Weights of a small transformer language model: 2 heads of 128, 7309 steps.
Each number is 128 + 24 x the weight over the matrix's rms, rounded and kept within 0 to 255. Layers, rows and columns count from 0.

# layer 4 MLP up, 1024x256, rms 0.118, rows 711-737, columns 0-127
[[126 144 122 137 182 138 112 119  64 138 161 142 129  98 173 131 131 153 128 140 124 159 108 176 163 143  80 139 133 149 116 154 131  94 164  93 147  90 134 131  67 147  95 171 130  87 140 126 104 123 121  99 162 155 137 104 121 103 115 138 112 108 128 138 107  77 112 118 140 120 192 136 149 160 111 113 156 124 139 174 108  91 110 140 146 150 122 136 119  87 127 108 130 168 170  96 130 157 151 132 156 120 102 140 162 132 103 136 132 131 119 157 137 102 123 106 132 136 125 126 154  83 120  79 154 135 147  97]
 [151 122 143  96 110 120 102 146 132 101  87 116 158 172 124 143 127 136 115 116 126  99 132 125  93 132 110 140 120 130 118 129 113 151 106  93  91 180 135 122 138 116 157 142 136 136 130 106 129 144  83 105 110 135 100 117 103 162 104 156 139 149 143 142 108  84 145 131 106  95 128 125 132  90 141 137 140 149 131 141 153 134 152  86 136  66 139 124 167 129 130 129 141 133 117 146 140 126 142 139 110 107 153 156 113 101 136 130 130 129 148 184 115 119  86 132 164 121  89 131 111 166 117 132 148 153 115 156]
 [153 132 159 146 135  97 161 130 140 172 114 152 125 107 105 107 129  89 104 101 126 151 137 129 137 124 106 147  78 146 128  61 134 129 113 163 110  85 136 125 118 128 113  70 160 104 150 124 105 108 108 114 124 136 128 144 164 107 147  94  96 115 151 149 130 132 144 118 119 191 144 176 110 102 118 149 120 105 186 138 166 147 147 140 120 169 128 107 103 110 143 144 123  64  98  89 118 139 133 143 150 147 177 100 113 143 166  71 135 100 128  80 155 125 134 109  85 126 138 146 102  79 145 169 106 125 116 133]
 [122 141 116 147 154 130 141 116 144 164 149 121 134 175 123 151 142 149 134 113 154  62 153  68 160  83 149 139 101  95 134 125 145 107 146 118  76 114 134 118 159 116 123 116 166 153 154 115 147 111 167 147 148 139 124 130 151  89 110 125 134 138  87 133 115 154 148 149 129  90  84 134 119  99 129 118 118  63 117 136 129  87 148 102  83 145 137 105 104 126 132 137 182 154  98 160 119 156 137 135 118 153 135 145 148  96 140 152 126 114 135 150 135 116  93 118 135 149 135  83 119 182 102 106 117 107 139 120]
 [138 109 145 119 116 111 142 120 156 137 178 136 136  91 133 129 155 113 147 119 108 131 122 114 137 115 109 167 107 132 128 128 136 117 129 146 138  99 127 137 125 118 129 121 131 152 153 110 165 103  81 127 145 101 161  98  96 154 150 129 159 207 115 122 122  97 148 115 141 146 109 111 114 149 123 166 160 160 154 144 131 157 128 156 150 110 152  98 127 107 124 154 129 121 135 170 172 101 160 143 119 107 129 136 147 141 157  92 107 135 124 131  84  94 112 127 130 124 141 143 107  93 115 125  93 115 160 156]
 [126 133 132 137  87 145 171 141 132 154 161 154 144 158  61 115 108 162 146 149 148 157 110 117 111 123 123 171 130 114 101 137 121 164 150 123 145 131 105 141 120  94 177 141 128 153  96 147 115 129 145 116 133 107 138 134 115 109 155 155 106 156 120 106 127 128 119 135 122 122 141 136 134 116 121 153 149 131  98 113 142 114 119 135 159 132  71 125 181 119 100 149 144 122 171 112 152 143 140 195 153 161 146 106  96  82 127 148 123 155 153  85 146 169 129 107 143  87 138 111 100 156 101 116 126 116 142 130]
 [148 125  92 174 125 146 140 143 140 125 132 151 117 145 116 118 153 102 120 124 102 137 169 146 121 121 121  92 139 133 195 109 143 175 131 115 127 145 121 146 144 123 132 156 157 114 153  60 165  89  89 121  90  96 141 126 130 165 103  86 109 117 150 100 115 120 150 104 123 131 131 153 153 131 145 124  89 107 129 112  95 128 130 154 135 128 110 168  79 134 108 144 153 138 163 141 171 157  86 119 137 139 134 147 133 125  80  87 153 141 101 122 117 137 177 128 146 109 151  88 133 132 129 117 128 149 146 152]
 [161 181 141 192 112 141 102 118 138 163 147 108 108 128 109 124 137 147  95 139 113 164 134 125 137 159 101 173 162  81 134 141 117 134 117 137 170 154 114  92 105 110 151 123 148 111 136 104  93 151 147 120  94  59 104 138 109 130 116  64 118  84 150 133 152  96 151 130 148 102 146 105 155 132 136 143 155  89 133 154 154 134 127 123 115  98 101 115 113 150 118 153 169 125 170  81 165 120 105 131 113 122 154 112 119 164 150 157 104 145 153 113 129 116 147 161 109 124 163  94 142 139 107 124 157 110 107 141]
 [138 146 126 158  87 144  97 108 134 164 164 125 124 154 110 134  93 154 157  83 106  84 135 134 143 151 144 202 124 103 130  86 144 108 112 133  91 125 138 167  81 130 130 121 105 124  99 130 147 123 136 129  70 145 119 134 122 172 173 139 107  96  85 140 107  98  84 131 140 110 141  96 117 139 166 150 189 111 120 135 149 114 138 163 127 119 155 117 149 168 124 133 155 131 126  92 128 140  91  98  98  95 119 160 134 198 170 116 160 107 123 113 166 125 155 155 124 150 127 132 132  90  74 100 149  93 150 134]
 [130 149 126 147 131 131 143 131 126 151 116 129 157 117 155 108 164 139  61 154 172 116 178 117 144 157 118 126 106 114 119 136 134 146 136 129 139 127 127 127  95 126 142 182 127 138 135 126 106 136 136  90 113 156  97 136 109 123 112 147 126 122 131 138 165 134 127  86 132 178 143 154 125 113 122 117  64 128 117 157 112 132 127 111 121 106 121 156 112 165 157 106 158 150 128 129 116 174 129 138 101 130  77 105 139 153 155 134 155 127 159 106 121 144 172 101 120 111 144 108 126 123  89 114 165 110 148 123]
 [140 119 135 112 145 121 168 104 175 130 134 127 120 104 136 156 143 131  91 149 133 105 119 133 126 117 192 104 115 134  78 134 107  78 101 133 170 103 152 118 142 114 138 142  93 132 146 158 114 131 117 156 192 158 110 102 111 142 128 146 106 106 137 155 134 145 129 138 151 143 148 124 136 156 126 130 123 114 123  86 114 137 157 100 155 113 128 124 156  77 145 147 130 118 128 133 142 124 111 110 134 115  99 132 134 117 147 144 112 111 113 100 104 147 144 120 120 137  98 100 116  70 161 153 108 134  91 136]
 [141 110 137 146 110 137 127 134 167 119 138  97 140 122 139 119 107 137 166 118 130 139 141 111 132 139 151 111 143 126 114 140 136 134  93 133 151 117 161 137 128  97 121 160 159 125 112 116 147 134 100 152 146 157 115 109 112 114 115 158  85 166 155 103  85 121 172 125 122 118 151 146 115  83 125 111 155 152 115 125 116 128 114 133 129 141 130 118 119 136 106 127 135  88 109 123 125 111 127 121 112 154 118  67 118 129 176 134 149 113 184 156 123 126 134 115 106 189 135  97 122 127 126 122 129 157 148 112]
 [106 118 122 116 130 171 166 149 116 157 120 116  84 124 110 135 114 121 118 111 147 137  83 137 151 170 161 133 102 145 142 145 116 113 127 141 106 135 139 100 145 142 114 151 128 114 156 162 123 123 124 162 157  95 136 104 106 160  91 165 142 127 118 100 142 126 164 138 142 108 118 114 139 117 105  90 114 121 139 118 113 118  98 122 108 142 144 139  82 137 134 127 118 124 139 106 140 128 121 119 153 145  94 102 143 134 147 151 112 171 139 128 137 148 142 105 139 131  97 120 108  90 109 135 117 116  86 136]
 [ 93 147 133 126  89 148 128 109 126  88 157  80 105  90  62 181 127  72 141  80 134 153 155 149 102 123 126 111 134 150 160 146  99  81 148 152 140 145 104 108 146 118  98 172 147 130 163 132 140 129 130 135 112 137 135 129 143 174 115 160 133 132 114 170 138 107 108 150 131 171 113 107  90 121 165 161 112 116 117 107 145  89 146  71 159 130  81 105 174 136 135 121 191 149 120 129 136 131 136 121 119 167 141 101 157 113 111 183 138 127 130 116 117 142 124 107 172 151 101 140 122  94 106 134 121 158 164 116]
 [114 134 115  75 150 127  95 165  72 143 156  91 137 175 138 145 121  98 106 123 117 145 159 154 115 142 133 120 138 115 176 123 127 133 143 169 134 145 118 136 177 105 104  82  81 130 146 141 100 133 102 147 109 167 152  96 174 116 137 168 123 153 119 103 159 127 108  99 160 167  50 162 111 123 111 139  88 162 118 104 205 118 142 111 114 137 104 177 160 159 112 110 108 142 129  96 119 144 104 175 121 125 122 127 100 106 155 154 127 125 115 160 175 202 161  99 130  79  98  99 138 149 115 191 140 132 152 173]
 [109 110 164  95  74 115 137  67 149 155 140 103 136 132 166 130 179 130 142 128 149 137 176 148 136 112 124 141 140 135 150 165 166 112 129  86 126 112 109 132 108 135 114  96 146 102 125 174  69 130 113 131 101 134 134 110 179 137 146 139 114 100 147 120 137 132 141 115  92  87 118 113 159 160 140 126 128 115 154 148 103 106 164 140 193 127 155  98 119 128 136 136 124  99 110  90 130 164 130 162 153 152 126 169 112 121 157 122 124 154  93 114 163 175 164 155 164 156 127 120 122 123 102 124 137 127 151 125]
 [116 110 123 143 116 139 167 130 121 138 130 148 132 104 105 104 114 119 145 153 114 121 107 157 164 110 150 118 124 152 126 125 104 100 123 127 161 130 111 116 136 150 119  93 120 139  81 106 159 149 115 125  92 177 126 118  97  97 120 134 141 138 113 144 138 131 113 121 106 148 119 148 145 199 121 112 166 130 141 149 120 126  76 127 140 124 150  90 136 104  96  86 144 137 172 118  73 134 195 137  74 117 120 153 150 132 168 149 172 136 127 119 120 121 134 118 145 116 138 129 109 112 140 124  71 138 130 107]
 [141 150  76 137 132 140 159 143  91 123 129 140 139 131 156 116 103 133 103 108 105 153 160 104 112 135 122 103 129 121 113 134 137 136 126 168 140 128 113 148  90 155 144 117 169 139 107 111 103 106 150 125  99  98 102 138 136 120 151 150 129 120 117 136 124 174 112 119 153 111 111 119 129 130 125 119 182 150 144 149 164 132 140 141 104 106 116 126 111 143 141 143 126 139 159 150 116 153 116 125 140  92 114 122 117 120 100 128 153 159 120  95 131 107 142 127 121 150 125 162  98 110 112 129 116 172 143  97]
 [ 35 149 124 134 122 104 175  92 134 117 147 170 120 100 161 137 105 156 141 119 141  98 138 152 129  84 136  77 133 174 126 176 113 161 129 104  99 131  94 132 133 133 122 157 108 106 174 158 110 117 143  83 128 137 127 135 115 113 112 108 123 105 124 130 134 156  34 130 117  63  88 122 119 111 118 146  98 128 148 101 117 116 125 182  85  91 137  77 189 111 164  95 122 180  64 157 112 124 152 164 103 176 145 133 114 139 138 173 134 113 121 106 133 193 120 144 148 151 121 163 126 123 123  72 116 141  88 174]
 [148 141 151 146  98 125 150 121  84 128 129 140 146 139 127 108  92 132 154 128 157 132 131 130 156 156 124 130 106 129 140 125 118 134 137 150 125 151 146 132 142 149 105 101 121 127 117 112 126 104 163 106 127 147 133  98 115 145 121 105 114 112 164 184 160 109 140 128 153 115 144 121 107 127 113 119 142  85 119 110 104 118 120 144 137 103 153 114 121 131 130  91 112  82 124 105 153 116 150  78 121 117 117  90 106 174  84 105 136 136 122 120 131 154 156 107 125 141 104 102 146 176 134 110 137 112 172 175]
 [132 171 143  91 121 109 126 141 125 108 106 142 138 107 172 126 147  99 107 174 120 129 138 132  83 170 127 138 129 128 117 111  92 128 128 106 131 105 121 111 117  88 109 111 107 154 109  91 127 126 114 142 137 176 155 152 134 150  76 140 136 120 145 125 124 115 137 142 165 132 120  98 111  96 135 149 122 113 149 118 121 136 102 179  93 137  95  93 106 108  98 135 155  91 147 143  93 116  99  89 134  92 148 151 130 136  90 114 147  97 135 128 166 106 127  85 120 128 133 138 128 121 140 123 143 106 112 135]
 [102 135 149 182 109 124 129 119  90 121 109 127 123 118 135 143 118 139 152 112 167 140 130 144 114  97 141 129 126 105  93 101 113 173 104 123 113 132 138 117 104 149 164 153 122 133 161 161 113  94 114 157 156 123 120  96 139 153  86 131 147 130 121 144 100  88 122 165 120 126 107  72  86 127 126 126 151 157 132 146 133  75 115 130 171 157 176 174 126 138 125 138 142 121  84 104 164 177 159 125  97 134 104 152 118 126  96  98 120 108 143  98 123 134 129 109 146 135 109 151 137 109 154  67 157 151 128 154]
 [136 116 152 141 127 105  96  93 123 163 132  78 108 155 118 115 147 139 158 133 112  92 108 137  96 119 134 139 130 100 124  97 138  50 146  67 153 133  94  82 151 157 185 161 110 136 154 130 165 147 129 122 118 153 135 146 123 145 168 145 106 126 160  79 108 116 139 101 128 134 154  83 134 133 114 144 107 129 122 104 129 114 130 144 129 146 114 137 169 143 154  90 148 176 108 156 155 155 124 167 148 105 139  53  81  84 152 153  88 104 131 136 162 138 123  89 111 152 120 166 141  97  98 120 131 142 176 119]
 [127 129 116 101 113 107 138  98 127 132 140  97 108 106 121 125 180 127 127 163  94 146 166 144 125 211 132 159 123 134 120 129 160 100 153 157 114 159 133 115 126 134 125 102 149 111 127 146 171  84 160  84  99 157 156  97  81 172 128 103 128 147 111  92  89 135 108 159 105 135 127 123  96 101 148 107 175 103  91 139  48 122 138 143 130 118  87 144 126 146 108  81 131 121 136  75 133 142 106 142  91 154 138 125 138 155 175 122 126  84 123 152 120 132 133 137 116 125 137 159 113 111 142 132 155 146  73  98]
 [122 151 119 132 121 109 119 164 128 149 122 148 129 150  67 128 144 127 142 122  84 130 147 154 148 124  88 117 102 122 174 131 139 164 160 120 153 146  87  74 138  96 124 140 125 134  97 164 168 124 141 128 104 114 153 123  96 130 119 113 152 184 117 125 124 159  97 102 126 120 128 149  78 125 143 129 152  71 118 114  77 112 116  98 149 106 109 118 135 145 113 181  93 118 146 141  96 144 151 144 133  91 128  81 111 151 136 148 135  97 106 100  87 104  94 117 113  65 151 136 112 122 130  78 139 147  91 143]
 [137 129 103 153 138 132 161  87 130 132 114 139  91 133 128 151  99 110 161  98  99  75 132 128 119 149 128 122 125 161 147 121 131 121 100 156 144 150 128 116 141 188 176 127 154 176 133 141 111 120 114 138 100 122 152 132 103 116 140 159 114 134 105 112 136 137  86 106 144 133 123 141 164 122 161 151 148 161 138 140  86 130 116 171 119 135 149 131  83 142 109 133 133  76 119 127  63 109 192 124 191 144  99  74 124  98  87 145  95  88 142 133 150 144 125  82 150 151  81 131 107 115 132  76 151 130  99 106]
 [153 128 100 170 203 118 154 129 144 133 140 124 120 211 128 104 134 146 176 143 160 130  90 136 112 118  84  76 116 134 117 157 160 136 114  91 174 123  97 140 152  87 143 148 102 143 126 106 137 108 141 114 121 102 175 145 137 111 107 152 161 139 148 130 142 154 179 115 138 128 134 119 121  99 145 139 146 131 111 130 121 150 143 107 163 116  87 155  80 146 118 138 181 143 111 126 101 137 169 164 138 128 107 145 147 155 149 159 169 154 110 130 154 136 143 139 131 109 143  93  94 132 155 143 114 148 137 110]]
# layer 4 MLP down (transposed), 1024x256, rms 0.213, rows 711-737, columns 0-127
[[128 115 102 115 142 127  84 160 120 111 108 119 119 109  93 132 119 146 121 109 128 109 175 100  99 168 127 111 154 122 140 107 167 172 164 131 145 131 149 138 158 143 136 105 108 149 117 147 141 128  91 129 106 117 144 149 161 153 155 159 173 123 171 164 128 129 130 108 126 164 100 141  96 120 117  91 138 149 148 111 128 135 143 138 133 156 107 111 126 153 116 133  94  93 111 134 117 113 124 126 123 131 124 137 129 155 101  94 105 124 114 126 107 137 106 147 111 134 166 145 134 149 176 120 118 111 124 166]
 [ 86 123 143 134 106 110 130 113 118 155 116 140 144  84 107  90 110 131 121 155 127 107 136 124 121 114 107 140  90 153 167 145 119 150 131 105 104 111 110 120 150 138 111 106 128 120 119 130 159 104 132  97 147 136 132 115 139 116 118 100 149 141 128 160 128 140 124 145 150 137  81 189 108 120 126 141 116 137 152 185 145 169 118 102 113 108 135 119 123 127 140 120 130 121 136 142 121 129 132 182 103 111 109 142 120 147 124 156 143 127 145 108 131 146 165 162  97 123  94  81 128 122 174 154 146 164 129 155]
 [ 94 163 100 121 123  82 138 123  95 120 133 146 158 141 101 127 110 117 140  92  81 127 140 134 191 136 130  77 120 155 148 107 115 142  98 163  98 160 118 162 159 121 134 120 102  88  87 103 213 144 123 107 102 187 147 150 152 127 146 140 149 113 145 160 153 177 151 142 136 132 141 107 118 106 129  92 155 112 148 145 148 148 132 122 151 152 136  96 115  95 123 133 150 114 151 133 150 137 147 138  99 117 104 112 121 146 138 140 106 131 153 133 147 122  69 142 112 146 143 124 177  99 147 128 122 134 151 174]
 [120  70 124 148 171 162 138 116 111 161  93 172 105 135 139 183 117 170 106 151 132 131 111 153 131 174  95 127 126  92 154 171 103 117 114 133 130 129 124 101 131 148  99 131 121 145 129 146  83 121 116 106 151 151  99  94 130 181 100 106 138 129 160 172 106 140 130 150  96 125 122 129 131 156 118 145 146 153 115  65 104 176 145 127 136 130 145 141 120 118 148 109 129 140 112 139 110 116 155 131 160 151 174 138 173 148 125 118 149 171 129 121 130 110 116 135 114 158 107 133 121 125 152 136 131 119 123  82]
 [123 148  95 131 156 147 127 111 120  99 116 104 134 127 120 115 128 108 147 122 150 136 115 132  93 123 148 157 146 144  93 100 159 129 125 136 146 125 130 122 106 120 128 141 124 124 100 130 116 136 157 121 137 131 128 159 145  91  87  84 121 131 145 121 118 142 151 147 122 134 127 123 132 107 171  88 137 173 136 139 130 109 130  76 143 155 125 128 143 108 105 147 111 120 115 107 108 157 100  97 131 116 128 123 130 135 104 104 144 145 137 143 139 101 134 149 127 128 102 108 117 153 144 149 119 114 120  87]
 [116  97 116 135 111 141 128 153 118 130 139 115 122  80 147 128 128 112  88 108 134  86 151 140  76 151 149 172  79 109 122 161 128 119 119 157 118 138 125 100  93 136 111  79 120  76 125 122 135 169 132 148 149 109 115 135 117  97  89  99 148  83 155 138 140 105 110 100 153 106 102 127 144 154 133 138 124 121 128 124 155 135 141 141 107 176 147 124 140 111 141 166 135 117 135 105  83 124 158 110 140  94 130 146  81 155 131 123 128 121 155 156  99 127 147 157 109 128 148 154 119  98 139 181 128 151 150 120]
 [114 107 145 145 112 142 125 125 140 147 156 114  90 132  69 114 132 104 126 159 142 165 118 121  79 167 134 154 134 141 115  79 102 121 109 120 139  98 133 125 125 159 131  94 112 135 149 124 165 138 144 166 133 143 116 159 126 117 151 131  97 128 175 128 135  99 104 175  81 149 147 167  95 131 158  87  71 135 171 143 156 104  89 142 160 151 154 134 135 133 161 103 121 123  69 157  67 121 163 103 118 158 141 101 160  99 103 170  87 161 158 100  95 135 157 136 142 174  86 130 126 140 110 103  68  96 138 135]
 [111 201 104 122 120 142 114 108 108 121 114 138 125 137 106 148  96 110 164 105  91 152  93 136 136 178 154 156 185 108 169 117 159 141 135 156 137 156 105 157 134  95 106 102  89 140  96 130  91  92 145 138 171 116 110 146 119 180  86 127 171  49 125 162 101 115 132 140 117 132 176 117 168 143 110 125 160 121 151 116 148 147 141  92 134 109 101 115 123  91 120 148 175 135 132 121 127 106 150  65 115 156 200 141 156 117 137 133 131 124 117 123 135 108  90 111 152 151 101  83 142  98 108 101 120 133 100 175]
 [143 149 133 153 133 113 128 105  89 142 116 129 105  74 112 150 166 131  96 111 137 123 128 129 129  83  92 129 125 127 104  50 131 165 107  61 140 207  98 177  94  99 152 128 153 149  80 154 120 117 121 135 144 201 163 125  75 139 106 113 117 109  68 114 109 136 132  85  92 179 128 159 114 175 163  95 131 137 159 111 108 132 138 144 130 153 104 165  94 133 154 105 107 132 129 145  84 140 111 114 169 135 107  87 154 147 145 170 126 139 105 100 107 125 139 141 124  92  80 166 113 100 104 125 122 122 110 129]
 [ 95 130 116  72 119 123 133  80 146 102 129 112 101 141  83 126 114  96 166  78  81 120 151 140 127 159 108 153 117 139 114 141 155 141 125 127 106 139  79 105 140 138 117 110 160 126 128 148 144 124 155 190 115 105 106 106 105 162 123 107 137 114 164 167 127 145 121 135 137 122 116 121  95 124 101 141 158 133 134 136  99 153 154 126 119 108 139 126 152 131 149 121 164  95 139 127 144  94 106 166 134 120 111 164 102 150 137 120 147  99 166 155 139 103  94 101 125 115 166 140 112 161 151 154 155 123 132 167]
 [157  99 138  75 166 114 163 147 123 131 153 149 128  96 119 167 118 127  93 115 134 104 148 128 158 113 137 144 152  98  81 143 154 140 139 154  99 146 131 126 100 122 102 105 106 166 150 147 161 130 132  98 184 147 108 104 161 106 164 115 115 153 110 140 145 123 121 105 139 154 171 141 119 103 128 114  91 109 147 169 131 140 142 152  75 135  78  67 110 111 180 115 152 119 140  97 140  95 152 123 107 135 120 134 176 147 125 147 104 108 123  79 163 146 130  78 142 107 131 113 109  99 101 149 136 168 147 112]
 [139 133 148  83 109 105 104 110 103 148 125 148 111 137 125 111 130 111 102 139 156 119 153 156 118 146 113 123 114 140 167 138 126 122 148 121 140 114 110 128 101 142 135 128 122 132 126 141 157 135 160 107  92  92 126 146 120  93 140 136 182 128 136 177 107 143 108 124 149 161 104 123  72 103 137 162 116 116 119 142 135 105 149  78 143 124 136 161 115 148 134  96 124 120 129 105 113 128 137 103 156 133 132 118 135 136 148 116 118 138  96 114 150  96 104 143 104 128 131 120 168 144 115 132 133 162 117 115]
 [164 129 115 145 135 146  85 140 143 122  99 113 135  74 120 156 134 117 161 128 143 125 174  99 144 117 121 114 126 121 135 112 170 126 130 125  88 144 133 129 127 143 143 147 156 119  82 123 143 154  90 119 102 126 168 122 158 170 116 131 119 149 140 167 112 112 145 142 122  86 100 101 134 111  91 107 130 117 109 130 115 103 107 132  93 137 130 126 117 139 124 136 120 104 110 155 145 116 148 151 132 141 117 158 134 164 129 124 131 116 130 143 128 116  84 108 128 136 134 111 116  95 147 110 138 100 150 130]
 [118 132 153 115 113 131 160 141 143 108 111 123 121 101 115 127 123  89 159 110 104 139 163 140  89 109 129 143 109 138 155 144 138 122 186 141 127 132 102 133 133 107 115 176 126 120 129 112 109 124 134 103 125 111 163 120 174 124 178 102 134 158 142 113 109  31 115 124 142 165 136 139 138  94 193 124  98 152 132 164 125 145 112 125 137 122 112 112 122 120 163 118 140 101  79 165 159 101 186 151 180  59 161 128 123 110 139 127 130 133 132 140 155 159 144 151 120  97 122 120 131 130 156 144 128 113 154 141]
 [138 113 124 159 103 173  80 112 115 108 153 153 162 130 187  94 128 127 103 116 164 213 166 103 138  60  63 116 177 109 149 152 107 100 160 115  92 146 145 165 117 115 143 142  84 130 166 110 100  89 123 102 118 131 142 105 171 133 134 126 108 161 170 130 145 114  53 116 138 116 122 112 125 169 126 141 132 135 159 144 106 125 138 180 153 120 162 154 146 130 128 101  89 150 103 147 118 123 178 158 165 117 108 128 151 106 167 121 161 139 123 128 135 143 140 140  69  95 125 133 135 153 128 114 115 129 137 122]
 [152 122  79 129 109 131  81 161 112 160 151 156 146 111 153 131 138 155 163 108 134 127 142 189 143 108 102 129 152 150 144 140 104 160 108 126 106  82 173 122 126 165 101  91 131 139 114  87  89 144 147 147 128 149 144 126  86 143 153 104  99 162 144 146 125 162 119 144 131 100 113 119 108 144 143 111 150 213  84 135 145 117 103  88 154  26 118 108 138 121 111  80 109 128 121  72 135 160 153 143 107  96 134 139  58  72  90 109 138 159 156 104 139 139 140 146 127 102 170 104 159 144 151 113 150 137 154 138]
 [150  95 101 127 130 115 105 130  95 120 113 128 155 135 130 132 138 113 117 107 116 163 158 107 132 122 133 165 138 124 116 159 131 165 112 143 136 159 173 117 133 102 146 157  61 115 154 136 114 114  92 136 140 100 143 106 122 137 131 137 100 106 143 158 140 144 141 135 112 130 124 134 125 120 109 127 113 183 121 113 142 148 148  94 140 124 104 176 149 142 148 143 129 101  72 139 128 109 114 167 161 124 125 137 117  94 128 104 109 161 120 158 127 125 131 216 138 174  96 130 127 118 128 141 113 103 102 127]
 [118 126 113 136 153 144 143 124 129 125 106 144 122 108 144 154 109 148 141 163 158 150 142 119 130 132 111 154 134  93 136 115 142 165 162 143 120 152 141 158 128 130 137 127 104 126 106 123 130 129 142 102 132  93 102 129 141 162 111 125 133 156 154 114 113 119 115 152 125 124 140 133 135 134  76 132 133 126  94 121  88 151 127 122 135 122 131 109 108 107 107 114 131 153 113 158 184  93 119 113 150 128 135 142 121 152 105 134  74 139 156 148 190 164 123 159 135  73 148 122 136 120 142 107 123 151 126 180]
 [111 119 122  79 148  97 135  89  92 128 130 124 100 168 137 141  96 123 104 132 140  92 108 191 123 128 140 139 116 167 152  72 119 152 122 111 129 109 136 130 143 121 132 137 122 170 145 120 108 145  93 111 110  85 103  82 143 122 118 123 161 143 119 151  99 156 122 137 108 105 119 139 156  80 140 106 154 167  90 120 135 128 113 127 136 167 143 109 156 110 131 145 133 134 159 152 172 110  70 134 118 142 109  82 131 105 125  98 130  86 136 145 107 134 100 133 113 130  98 141  99  69 151 112 112 117 131 121]
 [132 125 126  87 145 156 144  58 143 138 142 139 106 116 119 124 184 140 116 109 139 116 134 112 158 113 115 133 109 114 111 116 136 107 122 139 128 127 140 121 113 127 152 111 130 119 147 136 115 150 107 174 145 122 131 143 170 126 134 122 149 118 157 158 145 155 129 147 142 139 128 126 132 150 116 126 119  95 120  78 163 127 123 126 129 109  94 132 161 131 110 174 117 133 119  95 179 124 115 129 129 145 144 145 139 131 142 138 156 137 122 135 114 148 140 152 112 107 113 117 116 152 116 114  97 120 138  96]
 [124 110 145 121 172  72 146 107 121 172 137 184 118 147 144 145 133 145 117 175 141 149  88 157 131 136 150 151 148 144 134  85 146 110 168 155  96 146 124 156 148 171 161 135 150 113  94 125 125 139 170  70 104 120 128 135 129 142 143 112 127 128 130 119  84 112 154 156  73 111 133 122 122 120  89 122 127 118 149 157 121 107 139 100 135  90 147 145 144 101 107 140 107 159 107  73 148 144 110 151  96 134 130  77 141  93 127  95 128 179 130 115  96 138 143 118 137 142 170 130 162 104  96 166  91 178 109 117]
 [154 123 141 115 101 174 145 163 156 111 153 126 139 117  87 110 136 125 120 116 141 115 108 129 155  98 160 151 135 103 148 153 143  94 150 134 119 147 107  89 101  85 125 138 115 124 127 121 134 125 138  93 123 135 127  64 189 104  82 209 145 140 120 120 137 164 139 127 126 106 104 153 148 148 143 149 129 107 116 144 102 125 146 130 159 157 119 129  94 113 155 178 126 112 129 108 116 122 115 140 122  79 159  95 123 109 155 156 104  77 145 108 138 135 122 121 168  87 133 131 138 109 153 112 105 116 121 110]
 [115 178 115  96 118  77 144 137 175  77 125 122 116 149 130 140 116 103  90 131 142 125 170 146 137 172  86 135 129 120 106 124 133 112 131 158 121 160 140  93 120 108 165 177 143 123 171 137 123 108 106 143 122 117 136 158  76 185 138 134 109 139 103 125 148 141 159 102 138 176 154 152 121 137  41 149 115 170 137 135  97 114 157 101 124  92 166  71 146 153 109 109 110 152 117 115 139  96  80 139 129 155 144 117 138 128 158 144 115 114 178 142 162 130 171 119 109 116 126  89 105 164  93 122 116 119 126 121]
 [185 135 177 133  92 114 112 162 111 140 131 112 112 113 142 130 102 150 116 122 120 118 116  75 146 153 114 149 126 156 160 170 158 126 125 141  98 184 122 115 145 115 163 120 146  78 157 123 154 113 169 125 120  78 119 130 152 124 126  87 117 147 111 122 113 147 105 114 144 125 163 137 141 133 129 126 130 148 143  44 123 117 153 128 108 116 137 175 117 143 106 137 114  75 126 129 100 142 104 105 108 102 131  66 116 144 160  90 155 172 112 143 111 136 117 134 126 139  72 161  78 152 127  86 139 105  82 101]
 [113 146 146 121 155 114  96 107 143 112 135  97 130 141 144 134 121 102 162 120 134 145 105 132 148  87 175 150 126 142 135 132 114 103 127 150 123 131 144 136 133 176 101 122 118  76 138 120 115 107 102 146 150 122 124 109 110  93 152  71 127  77 167 163 156  82 136 144 145 136 125 132 149 106 147 126 109 112 136 126 126 142 153 132  89 156 112 116 114 119 100  78  88 129  93 122 158 112 151 135 105 148 126 133 145 110 116  99 102 127 116 163 147 160 169  97 136 185  96 128 118 196 111 160 152 143 143 125]
 [102 135 138 150 103 147 116 148  94 113 149 131 131 172 157 141  87 124 127 136 151 130 119 157 148 112 176 167 129 113  86  80 102 137  61 115 144 130 107 111 133 147 165 115  72 101 151 136 141 137 145 131 148 137 121 104 144 160  95 167 121 129 137 144  87  89 134 129 120 130 140 124 104  83 139 110 127 124 114  86 138 151 152  78  84 128 114 143 153 117 132 113 157 125 120 144 187  96 124 131 146 158 135 174 146 125 155 130 148  69 106 138 140 135 145 145 101 109 118 146 107 135 137 135 157 164 117 147]
 [137 124 124 127 116 120 137 137 160 107 133 169 147 112 151 133 120 141 121 105 160 103 113 107 100 117 157 129 115 151  83 107 113 116 156 104 118 138 121 169 104 101 112 131 142 148 137 178 125 132 110 185 179 138  95 111 167 151 168 130 176 102 124 104  97 127  98 165 107 143 171 118 106 134 165 146 139  85 129 120 128 127  73 163 134 127  67 145 156  91 124  67 196 123 161 164 142  80 103 134 151 122 127 134 136 107 134 110  98 122  83 175  86 154 164 149 110 141 170 158  95 115 112 108 127 147 115 126]]